python train.py --n_layer=9 --d_model=768 --n_head=6 --n_kv_head=6 --head_dim=128 --d_mlp=3072 --vocab_size=8192 --activation="squared_relu" --norm="rmsnorm" --norm_place="pre" --norm_eps=1e-05 --positions="rope" --rope_base=166000.0 --rope_fraction=0.5 --qk_norm=true --attn_scale=0.132 --bias="none" --tie_embeddings="early" --parallel_block=false --extras=["some layers without attention", "local attention windows", "gated attention", "hashed n-gram embeddings", "a smear gate", "an embedding shortcut", "learned residual scales", "LayerScale", "weighted sums over earlier layers", "capped logits"] --init="uniform" --init_std_qkv=0.0149 --init_std_o=0.0149 --init_std_up=0.0149 --init_std_down=0.0 --optimizer="muon_variant" --lr=0.00808 --lr_mult_o=1.54 --lr_mult_up=1.07 --beta1=0.95 --lr_head=0.00552 --warmup_steps=41 --schedule="wsd" --decay_fraction=0.652 --decay_shape="sqrt" --final_lr_fraction=0.0 --batch_tokens=[65536, 131072, 196608] --seq_len=2048 --doc_mask=true --train_tokens=1149000000 --steps=8951 --dataset="wikipedia_en"
Each number is 200 + 30 x the weight over its row's rms, rounded and kept within 0 to 999. Layers, rows and columns count from 0. The size before them is the row's rms in percent of the matrix's.

# layer 6 attention key, 768x768, rms 0.123, rows 0-213, columns 192-223
069,217,227,156,210,225,223,239,222,200,190,215,176,167,229,235,189,234,217,190,179,222,165,217,150,177,202,183,251,218,199,214,213
075,234,223,169,195,151,213,226,176,271,197,213,246,212,200,193,188,168,210,223,212,185,148,223,170,182,182,216,221,157,192,156,207
073,177,204,172,213,215,193,222,226,184,164,179,216,195,168,224,205,212,188,203,204,242,177,202,161,181,182,170,245,197,213,172,184
070,225,182,213,243,201,178,185,147,225,190,202,176,199,228,186,178,186,186,164,207,129,216,152,291,190,208,275,211,228,187,203,142
075,232,208,235,189,186,172,178,178,192,201,228,266,235,192,191,233,163,184,179,205,200,225,181,237,219,216,196,197,202,180,221,221
076,176,189,233,172,225,211,202,163,210,238,195,177,193,215,251,172,238,205,237,174,219,179,200,236,198,204,204,181,156,207,177,176
079,198,182,195,200,188,192,249,240,176,197,208,148,178,184,203,163,178,274,191,239,190,176,195,225,183,210,243,233,219,156,184,166
076,196,187,181,192,228,165,247,187,163,217,163,192,225,196,207,206,124,153,202,217,160,253,210,253,226,140,191,215,147,219,192,164
076,252,212,178,221,194,199,222,211,204,191,186,211,154,239,231,173,218,181,199,194,163,189,249,148,188,155,174,189,260,197,188,201
096,164,246,173,145,221,222,191,225,196,211,225,191,182,192,184,206,273,241,173,202,264,180,239,125,224,190,226,174,244,162,230,260
080,254,174,198,161,259,205,198,288,176,171,220,189,183,178,205,140,285,225,175,225,183,144,230,207,165,223,204,247,166,191,235,247
084,225,226,199,269,204,193,237,205,228,228,196,226,207,165,184,254,112,190,172,226,150,188,189,249,199,186,208,236,238,167,238,111
088,166,238,184,197,229,221,176,231,165,187,212,215,243,202,230,200,277,177,206,175,208,158,211,167,179,205,220,232,225,192,157,253
092,215,210,191,235,183,234,257,190,188,237,168,213,225,144,184,206,205,184,136,250,201,197,193,218,212,257,224,251,165,161,204,217
081,176,245,187,218,187,170,183,233,196,165,200,172,218,176,228,187,219,244,233,177,216,157,240,173,195,165,207,177,211,234,232,229
095,209,219,199,207,209,189,195,165,207,214,192,203,204,182,205,235,103,212,214,216,219,198,226,198,231,181,202,190,140,189,200,149
107,213,235,189,149,212,226,205,236,225,145,201,177,210,222,150,175,325,200,205,170,190,227,180,169,177,212,207,190,223,165,167,245
081,185,216,168,213,197,212,146,234,167,228,193,201,250,191,193,197,210,154,155,234,194,219,189,244,242,194,207,222,177,211,215,156
091,191,173,200,176,203,166,233,177,239,206,204,175,256,215,114,191,213,233,222,222,229,186,197,220,231,221,190,160,208,191,168,261
091,150,222,182,205,157,206,215,231,119,217,203,233,190,235,149,175,174,214,192,208,184,245,161,210,280,236,154,195,191,212,214,192
085,258,191,198,177,172,220,178,223,162,195,71,173,200,169,219,198,257,223,247,194,206,212,250,158,128,183,177,227,214,192,232,202
106,193,211,243,229,230,197,176,172,219,242,229,181,180,223,208,198,75,187,166,175,179,220,200,188,220,239,231,202,185,230,219,129
100,243,196,215,211,155,162,209,178,289,209,142,194,194,225,217,177,161,225,186,212,189,178,184,209,155,203,214,183,186,224,185,152
105,198,166,190,181,247,176,209,183,200,171,164,122,198,185,237,193,340,192,215,179,196,244,183,139,231,199,197,175,250,249,186,172
098,171,212,219,239,182,200,185,155,165,235,193,194,187,114,238,206,175,245,194,186,234,165,231,188,235,232,203,249,248,231,156,190
112,213,241,223,186,186,193,161,226,217,209,181,180,255,205,133,224,156,140,188,238,223,225,168,192,173,200,199,210,144,191,207,198
101,189,218,244,150,262,174,237,204,197,221,164,245,190,202,249,207,256,215,155,161,167,243,203,179,211,215,210,210,187,201,229,218
101,262,173,208,151,229,244,195,160,199,183,271,226,208,204,190,207,171,110,210,185,218,198,255,245,200,221,190,199,242,209,249,140
098,199,175,166,146,210,202,187,188,261,201,227,258,203,194,231,220,160,174,231,225,200,257,188,157,243,200,211,236,187,190,200,160
109,233,192,164,171,248,224,223,259,263,188,191,208,200,118,165,186,204,221,165,246,166,238,164,207,199,233,174,223,184,169,166,135
102,246,190,223,137,186,179,212,207,186,206,232,180,244,201,255,219,193,194,168,188,245,252,237,237,166,205,221,282,176,147,174,182
101,190,202,205,214,217,200,199,223,252,212,229,203,200,251,245,196,186,206,213,191,228,155,176,213,129,215,272,187,210,190,199,205
103,251,214,187,160,135,226,250,186,302,206,194,202,232,201,191,177,168,176,227,219,159,215,174,158,150,226,175,190,216,168,238,136
098,229,207,189,208,248,213,201,165,228,150,192,170,182,195,218,199,167,182,219,164,172,191,226,210,168,205,218,212,250,129,183,210
096,181,233,224,186,129,202,201,207,189,191,193,277,160,221,183,220,193,198,239,168,220,192,181,173,198,170,164,214,188,168,245,160
098,224,198,219,215,199,233,171,216,251,188,194,186,225,211,188,195,194,171,213,196,198,197,214,201,215,211,197,167,208,231,236,208
100,210,219,244,184,214,149,193,188,236,184,240,213,211,249,188,207,188,199,224,253,194,237,198,214,178,172,133,238,180,153,181,139
104,205,191,233,198,210,228,232,212,245,215,189,264,213,228,142,210,221,206,288,180,158,166,199,193,205,221,215,190,188,178,240,205
103,247,225,234,159,187,213,161,150,167,193,180,236,216,146,214,212,163,181,153,214,216,194,183,215,158,209,235,246,196,239,210,254
105,193,197,237,241,191,175,159,142,205,250,109,188,192,233,173,183,174,215,271,241,233,188,194,215,170,210,160,216,198,197,183,184
097,202,200,217,200,171,179,158,202,205,159,244,168,180,242,230,268,173,215,213,220,183,185,216,169,146,231,138,217,172,172,135,184
102,206,229,217,168,191,208,225,163,201,204,236,176,204,216,204,146,177,168,191,149,205,201,174,162,133,244,130,241,180,242,235,202
100,155,223,144,165,227,186,181,207,223,206,241,201,207,230,191,145,237,218,151,232,164,172,182,173,188,200,151,239,216,174,202,238
103,248,194,154,206,224,171,207,221,144,222,128,157,186,135,212,196,188,151,188,177,241,189,196,175,152,268,228,178,243,159,218,203
103,184,141,154,235,175,214,207,227,190,204,174,185,160,198,214,178,202,214,274,210,225,249,184,213,254,190,244,180,173,205,201,174
098,197,195,227,184,184,165,200,167,192,254,208,195,188,209,201,212,223,205,220,164,163,181,163,194,184,191,208,174,244,187,272,203
107,179,221,215,245,168,192,216,182,234,276,194,193,213,238,193,229,193,229,236,205,108,151,195,184,181,224,186,200,190,249,195,178
098,248,217,189,167,201,199,189,205,130,191,146,230,194,178,195,154,215,180,202,172,217,217,223,229,227,141,166,254,199,187,196,248
099,187,207,162,238,167,193,216,199,238,182,226,166,192,202,208,199,220,156,261,199,219,237,185,217,177,183,163,136,184,192,195,232
103,201,174,172,180,209,194,194,175,216,176,159,237,180,252,236,198,191,194,171,194,201,173,191,156,270,210,196,166,192,213,224,172
104,194,207,249,215,134,193,229,216,159,223,219,206,169,196,221,207,179,213,175,175,202,201,161,207,208,228,171,175,195,170,195,213
102,206,195,217,219,167,190,195,200,210,229,221,260,189,161,217,169,219,188,200,199,206,199,211,215,217,174,229,220,257,218,232,176
104,199,226,221,197,231,184,196,190,173,197,139,215,205,198,224,273,238,236,149,201,193,172,199,211,174,195,239,232,212,199,252,202
104,226,187,243,219,197,202,192,193,174,190,225,203,223,138,123,139,206,208,188,218,225,200,214,211,195,217,166,237,221,135,172,250
106,188,215,177,166,209,230,213,225,165,217,207,174,204,197,207,223,228,191,136,230,173,161,201,175,238,180,183,208,200,161,142,118
107,234,189,224,222,193,205,181,140,186,229,194,196,237,183,182,246,181,186,210,145,150,249,257,228,235,175,317,234,235,153,210,138
099,169,178,180,164,218,198,218,228,144,215,163,167,201,250,234,214,259,186,247,173,177,228,239,196,225,203,224,188,177,235,229,156
101,230,194,226,241,216,213,224,212,249,178,232,238,216,190,245,155,209,232,238,221,216,222,224,237,182,168,244,208,271,197,236,255
106,214,200,176,184,219,204,182,194,175,223,157,218,181,257,197,232,183,228,215,198,259,243,200,184,222,190,161,208,181,204,168,148
106,256,255,236,184,242,184,205,190,160,190,242,194,191,185,186,188,180,160,194,174,228,157,198,198,204,208,149,191,183,213,242,197
103,213,239,205,199,226,178,237,225,249,200,147,196,190,223,199,203,208,155,205,238,171,243,177,159,199,229,203,216,193,210,189,215
107,139,168,203,141,229,203,236,213,237,218,143,195,210,203,190,194,202,187,217,223,197,174,218,217,246,201,208,224,221,201,195,186
104,164,231,214,225,164,220,237,232,182,211,241,167,228,204,147,197,197,186,255,181,190,196,175,266,177,209,239,192,148,229,194,184
110,132,235,193,207,221,173,209,152,220,211,240,210,185,208,153,185,225,172,244,190,231,223,200,209,179,184,179,181,233,191,136,250
103,210,215,211,224,130,188,193,155,243,219,221,178,187,139,197,248,183,209,191,173,196,227,253,229,252,221,200,229,184,219,237,195
105,183,251,184,235,231,218,210,186,244,194,201,199,301,235,171,207,200,182,225,211,177,182,238,227,189,174,199,149,225,209,168,183
106,267,177,186,215,237,193,197,284,208,222,169,172,183,175,178,165,265,188,220,254,223,201,212,211,208,201,219,226,177,212,149,207
103,176,216,208,195,176,189,220,228,178,187,209,168,218,194,222,188,140,200,195,226,169,144,192,193,130,187,186,241,196,209,203,247
092,228,226,193,178,211,177,203,243,107,195,222,179,258,219,203,186,233,169,240,237,127,195,211,206,171,186,251,223,227,182,278,199
104,195,174,262,209,197,161,174,169,133,206,215,215,201,211,160,185,239,191,242,212,147,188,181,244,229,166,228,218,226,211,168,227
100,186,219,224,230,146,228,244,206,131,207,211,107,223,180,137,178,224,247,206,170,187,233,263,179,191,170,178,220,184,241,183,217
105,220,153,209,185,176,182,209,200,205,209,137,184,207,165,185,206,196,297,167,190,147,160,214,196,122,155,215,180,177,207,233,209
103,210,196,221,202,248,192,190,213,194,162,146,185,180,206,196,220,158,200,220,224,203,213,167,298,225,177,217,185,194,157,179,281
102,249,218,233,206,170,218,227,127,187,225,256,206,222,188,135,187,211,147,204,155,302,158,221,203,180,228,212,170,212,181,215,278
101,175,240,264,157,192,215,187,106,206,204,184,217,216,224,236,243,214,221,250,176,199,174,194,188,163,272,117,153,224,230,133,211
098,213,209,234,198,184,198,181,222,134,215,211,215,222,235,180,180,178,220,156,147,153,203,234,126,131,219,147,183,174,226,203,168
108,237,194,207,126,169,213,197,192,194,226,118,200,148,165,162,256,235,201,256,188,200,206,217,197,236,216,232,137,179,231,217,194
105,169,197,205,164,187,182,228,199,159,169,272,195,228,199,232,175,205,193,207,145,248,206,204,204,181,205,168,215,163,204,194,189
100,189,167,213,187,166,229,168,179,238,190,245,191,232,240,221,147,150,210,179,196,198,154,204,173,239,183,247,229,205,151,205,209
097,160,224,213,194,212,170,207,233,161,223,176,245,261,173,223,172,216,164,231,211,188,185,161,197,195,201,239,226,231,203,244,219
107,162,242,149,192,197,226,206,180,223,193,152,180,175,213,203,177,254,172,208,223,181,128,147,157,194,199,220,179,230,211,172,130
104,220,202,124,226,201,196,211,183,160,233,183,201,224,219,198,197,189,212,185,247,280,198,218,185,205,191,241,210,196,199,193,246
101,210,208,246,216,221,250,195,141,219,230,147,205,197,225,178,236,189,226,209,194,182,171,240,257,186,177,164,168,240,193,215,216
103,204,201,222,173,213,238,226,159,175,141,212,221,203,203,159,219,179,167,215,285,202,167,192,223,176,223,190,204,262,211,206,284
102,214,181,221,196,242,195,189,197,190,199,261,157,175,242,226,253,207,180,268,224,264,195,180,254,209,193,215,205,229,182,267,199
101,216,120,168,188,216,182,184,186,235,198,173,186,180,214,172,217,194,217,197,239,194,173,193,193,239,228,202,250,150,205,173,183
104,198,155,267,227,235,212,245,221,219,197,261,214,244,195,191,215,200,173,103,187,204,188,190,193,219,184,192,235,259,213,169,177
104,186,255,194,190,188,209,200,218,251,248,215,209,196,173,227,193,194,183,169,195,195,211,183,239,236,213,208,164,255,219,204,180
105,219,195,263,198,177,195,243,178,269,184,243,155,237,223,206,194,182,200,198,211,114,171,205,198,206,201,198,178,227,192,190,190
106,169,177,258,173,188,187,180,228,170,250,185,240,225,224,236,244,194,265,259,245,217,237,151,222,229,225,172,238,248,206,183,235
104,198,183,194,208,164,168,208,195,198,244,200,239,204,197,214,152,182,202,206,250,169,284,236,212,154,167,206,180,240,190,156,194
101,218,215,179,240,171,162,215,201,183,170,260,195,191,197,159,230,179,192,198,183,222,184,227,256,157,241,184,164,224,142,219,299
100,192,195,247,162,156,204,170,181,212,150,174,214,183,190,196,203,244,140,199,263,205,212,212,219,215,163,213,199,182,241,189,205
106,241,188,180,173,186,218,198,251,225,183,234,279,226,221,210,219,234,182,177,218,183,214,184,173,220,162,177,220,167,201,171,261
100,233,150,223,216,161,217,201,176,191,207,165,184,195,219,121,219,195,184,215,174,189,175,214,232,205,155,176,145,188,249,229,127
106,226,248,177,224,219,192,181,217,195,207,291,232,170,218,212,240,181,208,209,189,193,138,196,200,190,178,210,189,204,204,172,254
101,195,187,227,170,238,268,200,240,156,205,231,201,172,213,149,191,212,172,200,149,235,241,209,188,231,214,200,184,152,216,161,213
107,247,215,218,232,155,166,173,220,211,207,220,177,210,203,203,265,121,238,199,227,270,189,193,163,185,201,177,234,146,183,216,183
110,220,261,165,197,230,202,218,224,162,171,175,234,183,183,245,185,173,177,251,185,234,140,214,196,176,151,199,175,196,204,243,233
104,218,191,205,272,199,254,230,196,212,195,200,140,173,204,185,237,183,209,155,162,221,212,249,191,184,228,203,163,168,233,198,197
107,192,208,175,195,210,245,171,198,180,167,206,271,175,213,173,139,213,183,185,161,225,169,196,225,227,205,207,226,245,206,176,204
098,220,211,213,215,160,217,248,146,164,206,199,164,162,124,171,216,188,214,215,157,205,183,203,236,155,168,164,169,224,227,232,268
105,195,237,211,217,195,241,188,188,159,170,148,165,132,195,242,204,203,161,207,191,195,229,196,173,155,198,147,201,170,215,210,207
107,198,214,160,177,172,189,183,241,210,168,159,162,230,161,201,226,225,133,236,209,189,280,188,131,210,182,197,182,204,227,192,132
115,201,190,184,230,256,202,202,176,286,215,234,215,192,227,220,176,227,176,207,211,226,163,184,227,181,232,223,166,181,146,158,225
105,207,224,214,168,170,208,198,183,165,232,187,189,186,241,207,212,165,235,263,223,208,229,184,174,180,235,129,270,253,164,186,162
099,226,168,193,205,181,251,197,160,184,168,170,233,261,160,210,176,209,179,229,172,212,209,184,148,247,215,216,154,235,179,207,230
101,211,208,220,183,174,194,198,218,182,213,189,232,193,169,142,223,180,168,184,189,215,200,221,187,234,190,177,223,232,211,156,186
100,225,211,172,190,156,187,245,205,239,193,225,282,223,170,116,168,255,188,208,224,216,193,219,180,177,207,217,200,176,146,230,167
106,165,224,224,218,214,202,231,181,222,192,211,222,212,176,177,228,188,218,158,193,206,188,191,263,162,193,154,109,210,253,187,150
099,206,200,247,222,213,247,196,181,235,196,163,191,179,174,206,193,247,191,198,161,188,216,189,196,213,235,194,188,176,233,130,178
099,182,220,208,155,163,227,198,251,197,242,208,137,197,184,172,137,215,152,233,211,232,199,161,190,185,160,251,190,232,219,188,174
103,173,254,180,170,185,260,202,156,179,200,213,186,204,228,202,161,149,158,172,177,136,170,204,209,217,221,174,182,217,230,187,213
101,179,198,144,208,185,199,232,180,243,192,203,177,166,180,220,204,174,196,211,220,212,166,233,229,204,210,229,193,231,166,190,199
103,197,199,115,198,172,221,220,179,172,169,140,174,179,183,248,198,215,223,231,247,112,163,192,180,175,208,228,164,237,188,193,168
096,223,213,206,146,188,174,231,214,165,224,165,171,221,196,201,183,196,197,126,237,256,233,105,206,198,195,201,220,216,217,224,191
106,234,258,113,167,129,180,243,188,216,198,178,230,196,188,252,209,223,203,184,223,241,224,234,188,169,183,194,275,234,209,198,219
103,220,198,172,200,213,219,227,223,278,148,179,149,142,236,233,213,239,153,231,210,187,198,228,255,151,163,212,197,281,181,169,183
100,258,170,185,189,228,202,252,181,281,177,180,261,143,240,250,235,191,215,232,216,187,188,193,251,171,213,174,184,235,229,169,180
105,163,234,188,187,218,214,179,172,208,186,219,177,191,193,223,189,264,244,160,181,181,191,213,181,191,217,183,150,172,205,176,217
105,228,232,154,164,221,148,204,240,190,141,184,178,184,205,274,186,214,179,128,255,155,237,217,171,141,172,193,246,236,190,185,182
103,205,244,168,198,190,192,158,162,192,231,148,225,180,180,174,249,177,196,148,217,218,216,195,279,176,199,158,214,209,234,205,218
107,209,239,254,190,195,220,199,237,169,211,108,219,253,196,206,169,261,199,151,180,210,223,202,196,202,181,185,150,166,240,208,225
100,194,147,188,200,164,201,152,60,179,213,217,146,170,255,200,250,198,203,164,157,191,217,212,152,181,201,239,200,182,249,192,188
105,228,212,258,170,147,280,187,174,193,246,202,194,151,237,191,164,177,220,153,170,155,195,183,217,212,170,179,222,174,203,193,180
096,206,198,153,207,233,235,231,193,199,193,203,156,207,203,253,177,238,176,224,196,240,212,204,148,200,214,190,229,209,179,203,270
101,202,208,196,238,228,183,146,211,219,225,242,198,222,190,217,146,198,209,259,198,220,169,151,163,205,169,245,203,173,234,173,191
105,174,193,241,150,187,194,197,181,197,183,201,247,173,237,252,155,167,198,250,199,183,196,166,162,263,205,203,120,207,177,211,196
084,190,219,188,188,178,245,174,225,196,175,221,208,161,201,187,215,185,222,208,166,208,207,166,244,218,239,217,211,189,204,156,139
134,229,194,191,219,230,175,197,180,195,159,211,191,228,214,200,196,122,135,177,228,202,221,176,147,252,202,231,209,153,197,209,212
114,175,199,214,180,236,200,232,197,231,168,224,197,203,227,198,196,93,185,192,184,198,227,199,177,231,227,214,218,194,183,168,165
119,228,183,231,204,217,178,166,183,168,168,222,201,216,224,211,218,133,184,210,223,210,221,187,152,237,170,212,200,156,220,189,208
107,240,198,180,200,217,247,157,228,133,183,146,178,207,166,182,229,224,134,164,188,199,203,212,203,178,178,213,200,217,195,197,225
110,213,196,197,222,174,206,229,170,180,229,186,214,166,226,232,193,226,257,194,254,283,195,176,134,191,180,261,182,196,211,194,209
152,195,208,169,221,204,196,202,249,177,203,235,227,205,162,210,181,289,231,172,208,179,201,216,268,164,231,213,190,206,177,204,218
089,197,208,204,200,167,186,171,217,203,188,193,201,212,188,176,215,131,160,243,202,211,174,161,211,221,199,190,248,140,189,200,160
129,185,188,198,202,260,175,238,223,207,199,206,197,200,205,215,241,183,171,165,183,209,188,198,247,209,219,195,217,191,230,207,162
108,165,210,173,177,251,144,219,185,252,204,221,200,233,202,220,210,325,219,218,198,202,152,176,248,208,176,213,227,183,170,225,115
100,147,215,197,248,113,224,194,193,241,187,192,231,186,203,195,201,258,227,188,201,200,239,216,194,158,231,238,190,225,238,182,220
121,159,216,211,211,225,184,170,187,200,228,212,188,193,202,156,209,263,194,204,231,129,170,177,204,196,188,196,181,229,189,204,213
106,201,235,187,147,223,181,243,167,183,186,184,198,214,200,228,211,363,193,253,213,202,193,164,211,86,197,228,196,227,173,198,170
106,193,194,170,173,179,156,193,245,153,104,158,212,209,158,236,196,248,190,196,199,241,176,235,213,192,153,190,137,211,149,258,188
098,241,162,272,210,204,187,240,196,187,289,178,216,202,199,182,150,220,205,219,187,251,183,165,195,244,226,208,171,224,248,206,192
113,214,182,199,210,284,184,191,225,171,181,214,153,157,210,209,204,160,267,223,207,202,196,193,172,225,180,186,138,194,192,153,215
104,204,183,172,220,178,187,227,177,183,184,211,222,165,174,242,183,282,229,173,144,162,205,250,189,156,239,240,167,235,208,249,238
113,217,214,199,175,180,220,152,207,154,229,124,211,164,182,180,169,282,190,192,169,214,220,185,224,159,190,181,206,226,128,170,219
098,173,191,193,167,156,218,221,219,193,224,171,206,234,193,184,218,170,143,197,218,206,218,211,151,183,262,188,217,179,223,181,196
104,200,207,212,267,177,212,168,190,256,224,215,251,268,163,207,170,238,181,174,253,181,210,231,202,185,195,168,197,203,166,193,218
103,199,243,186,242,248,173,218,243,212,166,274,201,203,248,183,215,289,219,206,224,165,200,218,186,206,191,237,185,252,194,158,193
199,205,197,218,202,178,210,181,195,153,225,144,202,208,175,165,161,341,214,188,233,152,211,206,214,164,179,249,204,194,187,225,208
105,204,164,234,205,165,243,176,223,239,230,196,221,168,150,197,186,186,210,215,157,212,204,202,128,250,186,164,153,181,225,196,192
100,250,272,189,209,239,196,191,232,177,193,245,267,221,217,185,185,131,190,234,198,212,227,208,198,252,190,183,175,214,283,216,179
096,163,223,198,172,213,173,263,162,217,198,215,255,242,189,181,186,186,165,208,194,223,184,220,211,187,202,156,182,223,216,237,213
094,159,196,168,180,114,266,192,195,250,141,173,203,154,160,230,146,209,181,193,197,228,214,228,253,214,175,165,192,219,204,193,183
102,185,233,254,236,179,192,197,231,207,169,177,175,248,183,195,226,225,213,225,245,217,204,227,179,194,241,247,210,229,202,202,232
096,150,243,207,209,260,159,201,233,227,181,230,237,207,147,244,263,132,201,187,174,236,201,237,207,170,270,189,247,236,185,220,236
093,197,224,251,178,165,207,187,217,183,196,196,169,155,180,220,174,224,197,189,225,216,233,163,151,217,222,203,250,235,204,217,190
099,186,255,187,193,223,228,220,174,174,173,186,204,185,144,177,170,249,182,185,210,167,212,286,218,219,178,190,181,175,153,155,240
096,159,198,194,238,222,211,187,234,174,228,223,182,176,211,242,183,207,178,241,179,286,163,159,181,231,181,197,154,170,254,231,194
095,209,191,196,216,160,213,180,172,182,202,193,209,219,145,246,212,189,199,213,181,157,191,180,142,194,169,196,138,179,191,181,225
096,197,195,200,204,142,131,192,216,227,220,153,200,171,183,175,220,221,177,170,186,218,232,202,172,185,167,239,208,163,238,169,190
093,137,202,181,204,219,201,169,221,212,199,199,261,232,196,172,177,240,193,176,190,161,217,227,236,230,155,260,220,187,180,167,225
093,246,203,212,177,181,161,242,222,212,188,211,153,178,186,268,132,196,178,221,193,164,186,243,149,203,232,188,203,232,244,232,204
096,201,293,228,179,167,205,187,188,218,208,208,236,253,217,218,178,218,188,201,196,182,149,177,229,212,180,200,259,200,191,209,183
095,240,208,230,207,168,191,198,190,214,192,170,179,155,219,183,181,126,259,212,167,253,184,217,210,149,189,154,249,195,209,170,201
093,208,247,193,199,121,208,193,253,219,184,201,197,207,202,205,192,238,233,199,216,251,96,149,233,116,216,171,208,235,177,214,193
092,193,195,159,184,212,166,215,188,279,203,225,198,180,219,199,197,184,285,220,243,259,251,265,169,239,198,259,233,237,223,159,233
093,222,147,193,215,161,93,181,162,242,224,224,164,222,148,218,215,172,224,241,212,201,217,122,186,224,177,204,201,199,174,180,213
097,201,204,181,230,167,179,212,176,190,152,172,149,159,193,228,200,211,237,164,238,206,172,205,174,215,178,177,148,195,209,195,188
096,190,214,212,125,176,186,185,197,238,229,227,178,188,224,195,213,211,208,236,189,181,161,186,249,241,184,198,191,214,188,169,181
094,171,200,204,202,211,218,161,227,237,229,181,235,181,194,152,157,188,137,217,195,232,226,197,183,199,225,200,209,181,226,164,178
096,206,241,217,217,183,205,211,162,172,275,206,193,209,210,151,216,243,237,221,205,209,231,184,185,231,182,187,183,179,182,262,244
093,222,241,208,172,196,174,216,204,219,212,198,240,221,229,168,201,165,195,122,198,223,172,187,220,154,267,150,177,155,238,200,237
096,164,169,176,167,201,207,192,215,206,218,258,186,201,241,216,208,144,193,176,206,188,221,197,146,197,221,219,247,195,147,180,152
099,214,157,155,192,207,164,167,238,134,216,208,167,186,211,186,229,211,167,163,217,166,198,163,235,165,162,212,216,223,154,201,222
091,221,235,161,267,249,228,184,204,207,197,243,181,207,122,153,185,216,203,139,183,211,174,212,149,189,214,143,159,191,192,156,243
096,164,252,211,207,168,216,205,206,242,178,202,195,218,193,262,228,148,231,221,193,226,208,192,195,169,223,192,186,238,204,198,175
095,202,240,199,240,209,216,225,237,184,240,196,180,180,209,195,189,254,219,227,235,142,190,182,187,185,180,229,135,212,218,152,215
093,175,194,192,175,160,200,195,221,218,232,174,220,216,225,238,182,187,181,168,235,174,233,216,207,198,148,180,230,219,196,181,167
096,188,234,216,210,188,231,210,237,204,202,165,191,188,176,180,241,175,211,266,227,225,206,220,221,210,203,183,215,243,244,243,158
097,225,169,185,172,196,212,182,173,181,215,207,217,205,187,166,229,169,178,208,145,166,209,162,205,184,191,236,179,232,182,205,182
100,228,256,188,157,231,235,215,206,133,182,195,176,239,201,187,173,180,180,177,176,316,202,217,168,143,210,196,192,202,203,164,189
098,243,247,183,211,278,164,212,231,197,162,255,173,211,171,220,194,226,179,204,202,204,152,222,200,213,174,235,221,222,225,259,229
099,189,149,195,185,205,148,220,220,174,213,229,193,208,232,202,236,203,155,192,186,164,134,184,245,193,193,224,214,121,201,192,221
094,247,192,225,187,171,245,197,204,182,219,192,168,264,155,261,212,175,195,164,153,184,214,209,208,213,148,208,184,227,166,161,191
094,193,219,201,207,250,215,226,203,179,203,186,222,197,210,151,217,195,175,172,221,236,221,178,217,157,141,176,219,217,209,269,240
094,258,232,193,211,187,183,173,226,195,188,177,179,188,171,181,180,233,150,169,257,218,257,222,163,186,211,202,189,178,200,149,262
095,200,197,211,222,252,176,200,196,217,194,218,162,196,222,187,170,179,207,243,226,174,208,151,231,233,220,207,166,230,194,239,183
095,194,186,140,260,206,219,179,204,180,203,216,225,171,225,258,210,153,162,231,200,180,136,215,165,238,216,243,162,170,220,206,223
094,240,208,175,211,195,180,205,244,171,191,229,162,214,170,196,186,218,200,221,186,215,217,163,227,248,131,198,198,218,205,254,268
097,180,220,204,218,195,205,153,175,184,220,163,195,206,252,202,203,194,218,202,154,186,179,168,160,194,206,220,195,172,188,172,210
093,172,229,214,221,213,222,214,218,189,225,212,181,230,180,172,206,196,213,214,161,145,238,198,149,258,108,193,191,244,177,204,200
098,144,261,252,192,176,252,192,209,294,167,241,148,184,228,194,219,189,210,280,190,198,247,175,195,245,223,203,260,207,217,185,234
092,184,207,154,244,233,227,200,171,181,224,133,211,220,190,130,203,194,180,205,226,216,212,202,220,216,198,224,190,209,170,187,207
092,184,180,203,193,234,183,194,148,127,173,241,233,224,201,200,181,163,203,184,199,202,202,213,214,196,220,173,208,172,175,150,179
095,208,181,262,183,172,167,206,198,220,243,197,165,157,245,209,195,236,234,232,219,203,189,244,185,177,179,209,254,216,252,119,204
099,176,183,199,223,237,177,212,170,144,181,134,186,189,230,245,202,182,242,204,171,182,205,190,219,215,232,227,195,211,153,122,164
092,186,187,202,222,194,192,180,208,190,214,180,165,265,207,233,281,156,218,190,204,224,237,182,210,197,191,185,234,256,222,243,230
097,237,185,197,202,229,218,221,222,257,191,226,233,232,164,200,181,101,223,210,209,220,195,185,233,200,192,219,206,201,247,188,194
093,187,195,205,174,145,195,182,186,171,139,219,241,241,212,207,249,224,195,238,191,164,214,177,189,217,198,241,178,96,275,280,236
099,173,211,265,181,168,144,168,129,210,197,155,222,202,188,186,169,228,210,217,207,211,234,218,235,152,185,157,210,172,246,177,183
093,227,185,237,211,230,217,255,155,173,187,239,247,199,160,209,197,147,224,203,186,233,183,186,184,179,204,251,241,201,165,185,204
095,172,181,218,163,184,227,204,215,162,226,172,197,163,206,236,191,215,206,252,211,167,189,181,160,175,217,228,196,220,220,234,217
099,208,165,224,229,252,227,168,196,154,184,155,200,174,215,250,216,244,221,162,187,123,248,208,175,130,171,197,196,171,213,225,236
095,244,234,258,228,207,163,210,185,173,195,209,173,217,227,198,201,212,227,235,273,184,143,183,194,238,222,201,204,181,221,206,168
097,221,201,191,254,238,243,252,199,250,178,213,169,154,185,159,203,197,175,184,230,246,228,255,195,148,212,171,209,163,235,195,240
098,183,258,239,235,207,210,174,206,151,197,158,218,159,216,229,239,201,211,172,152,257,206,188,209,201,209,202,217,239,201,219,161
091,191,159,187,193,184,245,191,267,174,245,209,172,233,245,211,236,189,229,254,204,188,216,221,157,211,214,231,203,132,229,250,231
089,143,263,199,186,181,219,188,189,229,205,215,234,206,173,172,144,246,204,216,253,175,236,228,213,181,202,209,242,214,194,164,252
091,206,205,193,192,191,143,233,176,199,193,180,229,156,200,175,199,248,198,199,200,211,210,201,169,237,184,239,202,214,186,217,193
099,186,209,191,275,187,189,154,234,236,167,220,201,235,232,245,184,194,154,177,175,164,185,199,187,190,203,181,226,160,156,186,230
100,180,230,209,201,218,145,196,234,178,243,176,233,197,241,237,258,201,151,254,180,241,206,198,177,178,158,170,164,181,230,182,174
094,239,252,169,215,201,211,201,208,224,160,209,240,256,168,227,217,196,214,187,243,180,208,175,154,185,217,190,278,197,195,233,189
094,237,173,205,193,139,187,234,256,173,202,107,226,143,199,218,265,177,212,171,229,175,201,181,222,162,205,199,216,183,162,242,193